config.yaml
n_kv_head: 8
head_dim: 96
vocab_size: 32156
bias: "none"
tie_embeddings: false
init_std_o: 0.0
init_std_down: 0.0
beta1: 0.95
beta2: 0.95
decay_shape: "linear"
doc_mask: false
steps: 5423
Each number is 128 + 32 x the weight over its row's rms, rounded and kept within 0 to 255. Layers, rows and columns count from 0. Numbers have three digits each. The size before them is the row's rms in percent of the matrix's.

# layer 2 MLP gate, 2048x768, rms 0.0974, rows 996-1046, columns 0-127
090:116116116078184124129115140080145157117151139126066147154150114117124148204107123128178134117088152134152159136151148090145120142121134095125083123128076124209107125157135132140167159151063102127097106125140142060187131146147119148096135154110131143143133110130113143120138120122163105158122138132086176123149115119110136092172102116148169088169073173107134136140146081099168137120101
102:092110096149152154106112139107129135103085109118144124128152136115131177217127112058156101178111132030226170109154106096160110123140166146106111114136181129154168106171145119120153118157149117123129193115143129119131138134156151110090166114088075126108175160181134143219138173151138106115143122157185059175168197154121057130084111137132157114146132090092153090149074150098104144140136
092:104086080114157121144079105091126131103131113111167116135142072105112123098134140128101090184123118159169098095096112103116126130100145088131148159134133103095135153134182153114081149104105160115144177121147106143112154082056168180099129201085155138140141076149111125087075070068093139071160125156094089109060130129095137115084148088158116136092125131153052107057124148113161151139175
104:204116140171150081116144136162094131139160094135091105132100108149075167135089065089091137146164159092105190093156108146097131069059082130111147107144123129094113174097141176130102150167125104157096134158111225160147157152134166149102199222100108177122110166124165185117111072125141105159112162134138159078118145113106152090097199146106110161136147131113074112100167088137145119127176
090:147173141143189131168153097164135122129140141135190149100141135131171135146053111181139095204103156117131112131128130092178158083183093121099157163100108165146121065113126133122099114058170088116092165172164147097124126149104197092107107119155086105110092169141037127121118065101142093103107092127118193130129076124212128070169059165156075153077136159132151115056129057144129151128148
096:201137104081134141139147135123061117171135152104137085108170102107086128154175126150080152076063173119104169130113154144128101115193074183130079080071154097097095172153188087129132113132111165096138119090106138131148116054147082077064100154045136178125190134143166099093178147101143099136146101138094131108175119160094201090185155172126167123125131128126120112089097151159156151133121
089:154098167101069115096114145118185174124143089147167163141129138117120116126148126130133132182105127103096167142127137129103139098117137155059102148168110046064151121150099141135094146142154098087183131114103112108146170112146122152149102126145144146128129167131098144168102091176157192139098078119121124113084133186135151063158180107184094110136043127157098102127057121106167068115192
092:131161132107197100121154127134120157127121140119103157140179106104172100134184115132135100112110170195094113138175088176134083113125079152137165113092111148075104120106150074088077145159120165087073159123123123130132131103086099133169140121102200152151121103102177161141189152050172114154112108220146093121128128113109160116145170133082064134120109159172106097121166127130181127107140
099:124116150179074125135111134147080138098054132196120132093139107147140146133141106049136148166093097113062125183140151159165091067088104094066129077183130147114107153113090127171130110104143127122095162162129110115154098175126140110145138138194065121147154081051133103124094131116089112109126144136116088118081092137113113189105101137128148161158169075168147124171160101128152148127135
108:107127105137116142063093162127196161114108126172150163192163151087158083166122128115159095144120146141161075130104128163078116111063069112147079121122167134137175054114116119124099085096093142142089155101116135124077139125101088112108134135125109109066088144100091151168090149126140134121090200102053114109161111125090135159095170117123102135128143133161106172161149104167118087150106
110:100173133106096108136127133080154125173116137105067172119151094040137108127148183125168170095127187103087134131147173218147122200083109115100093109118152118101102131155175158110124170090137143155141134121146080116125149102113088135130097216197164175105143125109079174108120139132177081133132160122118122133087169109160157085102167150103125122180165115166164128092180101131126068132195
109:060107143127133135129154127117150106118114148137114147143151128115137147071160145144113093135126056103149105112202084139123118156097091128124131109060132186087043113143109145155173067117118141129103151117174119128159143111148114125097151129150155141098168095131114147118076156155110106150124062078128112089140131152164070159103100102164167108104188214084055126153120123110167142145123
097:142105154041144136149143132122133105101077111106084108090059139172110154124169122084147165127123189068157126158115141182154143122101176170129183054145135122117081172048104160090147162233123067121148124094136086133162122163132101090100188145123126087109136126131088123125136119120160100162144162209107115147193127176166117121155104090169154111116167162130140148136130121117119170129111
088:134124156145112097086135101149130166110086092115184157095155102070190064133137125177199166154220125106096082177112122184056157154184176107153133106119090086120173102122100117140117124121155084106128140182157093074089120143118160128130123143121222123181116142151129112109148081148137092121119134185159118144122080150154126141086116166127075111175124115187131134137149112147113196110023
089:117123140143098103147105122088129105172105100125140023164123117085155171143110103128157083113151148081140159077123106142165109113158143125144130124167162093112108157106104106163122074154154141191102068077120192156123123107112113145153115213162124137056157097108120166121072123123108109133168146149159101093121140150192130132144137084156029109107110197150116138178097168150180129116146
098:124071100172087138137117182124143115123131159170077100147166106119191049100126122101145137154090141154120105109155175213141113145133140108118109122194127114085192137114077159152138154143122146106133104095109116105093199109131120092139173150153155138101226126118130129094124117136181140185118159120081110143159114064130152142047115090105137046103143096124161110134102133125120102138084
096:120133154156134147116114146133124164132150106146148145171149133099067156052186105124074144166083133182195129063154131128147130157145136162133164087082126104186112115101134115113136114150163138110077169117135207167139112117171089121134168159175140162141174113075134166150168178125144179188112100172081125150129188157067190098144176140166066111171112085103172121068139112156136136138172
083:169107089125102168166115184076174161182105083156107112093108137122114079103149107181155134165084121106138125177107134149146097129128086104103129141123099110130151141111163152112128141146107094099108120128119093109119117092126154123126150143090084146145163134089132117108121170118108079172096085121203108152135125105061192075131094157141152138119104129101107156122130084096157105116082
109:162095090121107098133060104154106121126099111127081135165097152180177077149078086136044088137132132130110138137122185082047124120157095129132154084081119105131111144045218086101086181136085100159137151150131145164146093119174108111126117160150161111149173079107102114088147125130096128081130161112149148162068103167155168131125167146126169108115106139129103151156075165124110110132056
088:042103097134094168101126127104162154166106149152152137100126079134170100135068128106112160079122138151126142114118165115121081107158173196156187149122117125126130127121138129121103146170076121117126162136180166128188118101148101135120121085091154135128121173138089161119095113240079122083103128156124165110186184087130147126127129143108143108133159149142196140167169144102151117127097
131:128122125092102113098138175171125086043070172166119084122087130083105146106093145183101122177144146150147192118093098077142163119140199127116112168178090148110204062180145090101142145096133090146157130116145130085124120138136085145145103100174132134100110155100101140116144101133096118140163088181097118100124137098128116079158150172101165135070094086153144119119125116123188132085096
094:142069103120158131156098203112149070151137107091166081156140115187179087112127063141138121094096156083143168101117195143105070149131056133123088103173123053165117129122062134081145146108132167136168143111093143125159120127187116067133172206110162115095184159100152139067079081132162078125145090154079125098142200183092157171149130087131096165142134103167120113128117139131118166196129
107:144117108133132126131131124150064094110097132094117135104129120108116146114159118142106157126163131094108133133123158177135155082131172123145151150118134121075157147163151095139111157120128171102105125057135106109167105165162140124151141115127132129157159117114095132084179115135099087083127194122158072155139110123087140077059155141148164150104115091172075122128110140153102099096114
101:107109123123154138073101138150177060146098129100098160084118137126101108179103172145114108163161126189098121120146107111163132107153172200093165186092139130144170141132158102155153084140138101136083122082086062189053123103098176115077140088176144126120205143131119072117129177130134137119155128177029109145170153122143149074128158091169189126131166144125131141168109160134174162107138
105:174068141097133141114106108147135117149116104137155113095111162144048109177134123065133141129163070057125083112162126198138104130063144166114107143134095111110108140147130060071210097148099133161107098157096172118170147096161090123120136093137083084098102135034148166109094115104098167126101126127112139107116113129130118133110123169065058106112134094077131193124166170107163110163078
086:105147105121132164122105136210147116147157131136074090114176089096115130198135120119131178056182080054117148095118141150126102140072138126171145148177158132136077135158159163099131123119162058121130111156111117080137177087045148166095102081119163144090172170127119133074163142142162129174112098173119108142117081094149154156122151194116124126158121110135122173110130145114166132141148
114:165150091113152140102068071121129074088137139079131148133102177140175108144130126129119118103128133115139122146128136114167201143144077111114138106106124136165152165164155143153129079107104148173119147189159114136094134158115092121119102119144150131095092171150212079114132140140073140146157154097116137111125104103136188150141159129109085086157145216049130141098081127138158179113127
090:095126090075163161113110101100152138116154162140128114096077144102143095144151084110129110126103121139143063067150197110059130118138117123145073108094095086119132059158143170114086067122140147067150133168155105134157122129132168170057090134091163089091127155136135115138110153135173104081097126164119157125110114170105049123108146166166108165163178186141146157194086102110182116161155
089:061078080127140119171124119109077091171159122180171138079090180069097139100137154200120085079112124133158157102144152121093084134134131099151114105126127046138124104154179110144153158151124087131140162125054102112126124143117033092137044106060121129112149157103117089110196152109117205100142123055137158138093072109146173133115104039151110084132120164120151153109148173156104127151124
105:145088188087128158186127162190089168129141084169105160128113194093137152140186106107111107080104127095139122111115091111152079128132078099153090107131135143084154131100141154161115129136111096155147114127083159132133117119102128141074118137120175146096139121203138144107161120150116099118153112146157132160152056170108100175083098109081118172098094159111150162129113127062108118158117
093:139093130211108166077079097098162134124139120125065109182098062099147138146101130153126083136132086151132164140070115099128142104155160169184090144085116091061105166146141151142067144139178145129150150137129127159119144131090105092192092140158089154110128078145198165089152105155119116154128179095151161114114096167079149105182083129120119150126091093148088152138113102112169142124115
098:141155119175088215137186135100106165122129151107129115105079085155118146161102072154088137104149113134094107124165159067118087103146136159118114099077115137160200086118134157141150119117123151127153176138058127127182132135156133118083149167111129147120121153161094145111124139133132157136114080128176110079102139115144150125217093111191120115118160141172152116165134133147135153114139
088:154088126169160151120153140128136109096192156140065082091121142146098177170196135114145114170136142147054159107163091162090159106108090114171171096125121097169074224150174078116069186096168081164124140128109118182158087132163107044066144162121104108177094139185148145106138131086196134139135142122163105062131130088151112086142134178155074123132124181168156142098088159178149113159205
107:120120121130130133203102095120170147154138123143154153173058137133180148147151196153132163168204092144117159127175161120108134133141121106132144122076115136118135088174158091129086157125121140098118141196171145141098151131145169098191093123136162121120117197091078105153121151136137101116108069109116179127137100132091072067129138125069168162032145115060089173188077071105081084169159
084:143146037157161170138129137166158169151143115117174149112181143149107113132152095162137079087081116125166147112134146116173165100117143098052167110110096127145190173118113077140100220180084087171136141127122082148121076153137154186100090122118130151209122121141179178176180148213147149098159115074115086131115153102118118126087185106107068135125151105176095087098162146144124180095135
120:130133101139174092142162111074114119129089120134104158158142075165140108164172141135089154157163165128120118130163135141082101171142064085127153095116096113067166109104104118100122107102085116138117170115184122118156137130119099139109139138119173101082093130156119132142177154095121163084135068126156141093086180141113114133158105109101188155113191133130119126112155132143157177150154
085:147177179175149165118181161170136076053112119062096068096151149092057106059149114127103066128154073091123172134140156076102107067067147166162119154059111117126098131108153102141109151182114157111159110135114125135127147113147150099144126091139184204127117146121181073110106135143158141129136159195166161141143152129081162136165126133106191182114194127121124110165109084129164128138135
089:153109144079184085197121149140119141096171081119130099138095117169079134128083122116062079131101145147089130140126122134152143084104113123114124122131115120164101178141196155157120147146205180140121094087073104122173104142115136134104124100133128144132115118069100152164164161177171132111123144103151128104111135121106079149151109112120109095175100112157147132133165104097143119088162
101:115130184162118143115128162105107098155141155121150136129157110118116139133138162125108116086106106138117146177143124109147110092129123093073174138126155102143155142151097113135113114075143200129135143153095133167148119095210121082066164144191130184129066082071068134178120141134097108137102126072171203046187075157092104137143205138110125126117149194130129143158176117112139107138131
093:052091145149075118143108102151131052115081117145223109100139118109121183168180083105130135039148050152098147134105026152149131087101160122119066142115148155055119120149128072076105149109153081108138113108113125170180126166132175078090148105142174107139174159142187153137133117127158127134130133168139090172177145092100142152093138225123144126114154148118103177194124131126103150149089
109:125127116126169139124095163133108104112109150132137112140145098169122097090169097098085078117134127097117105130085098100148149132094125099109166164148062127080094087112086118119076127073209150154057050136090087061152108072203087110105120159160136114147121133104145130079157177147104093093115128115056112171129158161100141098093114115117147214120133092084128178118077155094136154107141
095:087128105141098149079113115170119101144132143080133129142058164086132101151128052132124109136133128104111082138114125145166114139152206145122066111117141118124187141158149078093144103200080128116096173106095061140133096098196084099103122131134103165141107173137154188158153158143084119127117123183085112110109169081168175074089145097111168109154111159149108071132161094172097152165143
103:149120109139128125148152120204110194133151127084114147114136079178143167155107104137154156100120154103148173164071187151186136065153156124145124107155168095099117142135145114110137082118096140147147066118129175193194083168120111122130111138078140153100110122132151143130095122116114110111113119117116026053111168109110213113114132100167194198135117161144112091132157097136129184074130
107:145148082173121091117162154064089181133093130172177166110084148126131080142143105120122144144086119145150105089106089074091171137144115087121178166148127067154179058091180140130104132152183125103110124088131080079191069087152074162100094167122157132105200126125115132189162152131128137097128119138161075146156166116130074090140161125147125100083155133150099138110135173127190126133127
093:142116099146172146188139139140144116112142133134148173160097185108115064135134174160122096074105108117132140147158160124156184106111106176158143063109137152091154088065085216149077068097192135127135125118126139123138092095110114133104084151121144119093094107155111121169119168082146111091115086110087159107084119168100075120123109092131068064154147129138104085102099102096112100163135
097:106134074165128166154104080081092111136137132132111146084127127131112168103127170086157113143118124104073151153130081156167133141143144145171158110163144120114152077129136120030125142194119088134112111149115161142111092165122130115158134126146171166152135150122107165086146118118145133102111088175132158181144167067111139083107138123147136159091168148133095129078168134133205137165142
095:136116110147100146119092125104133104135176138136116107133151091108082109147184203052140114099130095084086139139180101109109163108163159132152164143101108109135090121113149126124063170086116058145162093082158087117177111063155162082145149155118165162097115117121115106142144085088162104144130117131184169194125148124083182104124142139152143231073124131109110134114132016137168199142125
098:121120113139097184103113049135106125092144125137130112122117164145091156163130076121126124071169094133081107160093114184089140150156088135174111111110106143110074064129146092127126109123188158150187146185149144096117115081098144127134134124155120145102129076182056118120120148136113159150099167123084129125101145135110129145132096141054132083100191098119128121135164131119113136124162
098:150157127189191153118131100126081137159091140112103190150173175115184060117171173174107104172142095075148143169172133123106132147119148083090089138151142106114070054120164126122042102149163122174109088122132115150162160136088071125127163146114168181076125119079086165114085133102133127116192081109091121081120147151124115125133148119143122142174122165106178144155162142116132120102114
106:112107121150075067126083065154115166134151145134125133107143172163163145153233065088171148151158122089121089100116110124099140105129182149126174063123172177061136150145140132148124102119081109132141155125122123157137139089137106163157123130118168070162069092101121098122075064141112144095104182152134115124109121085152138061106161123160171107130135149083115140144125109118147108144115
102:125152104148151132136100112122132102109087076153136091123092154118153126135103154156095139194144160158118150178147133117154157155105188132123129200134141092145144100143159119212120139086208118167144149150091170121171077142147124111107096163130162157116099158142115107201143101197174122152140162111123117126087176161133132134194142159142164127087191103139099133103148143087120102153078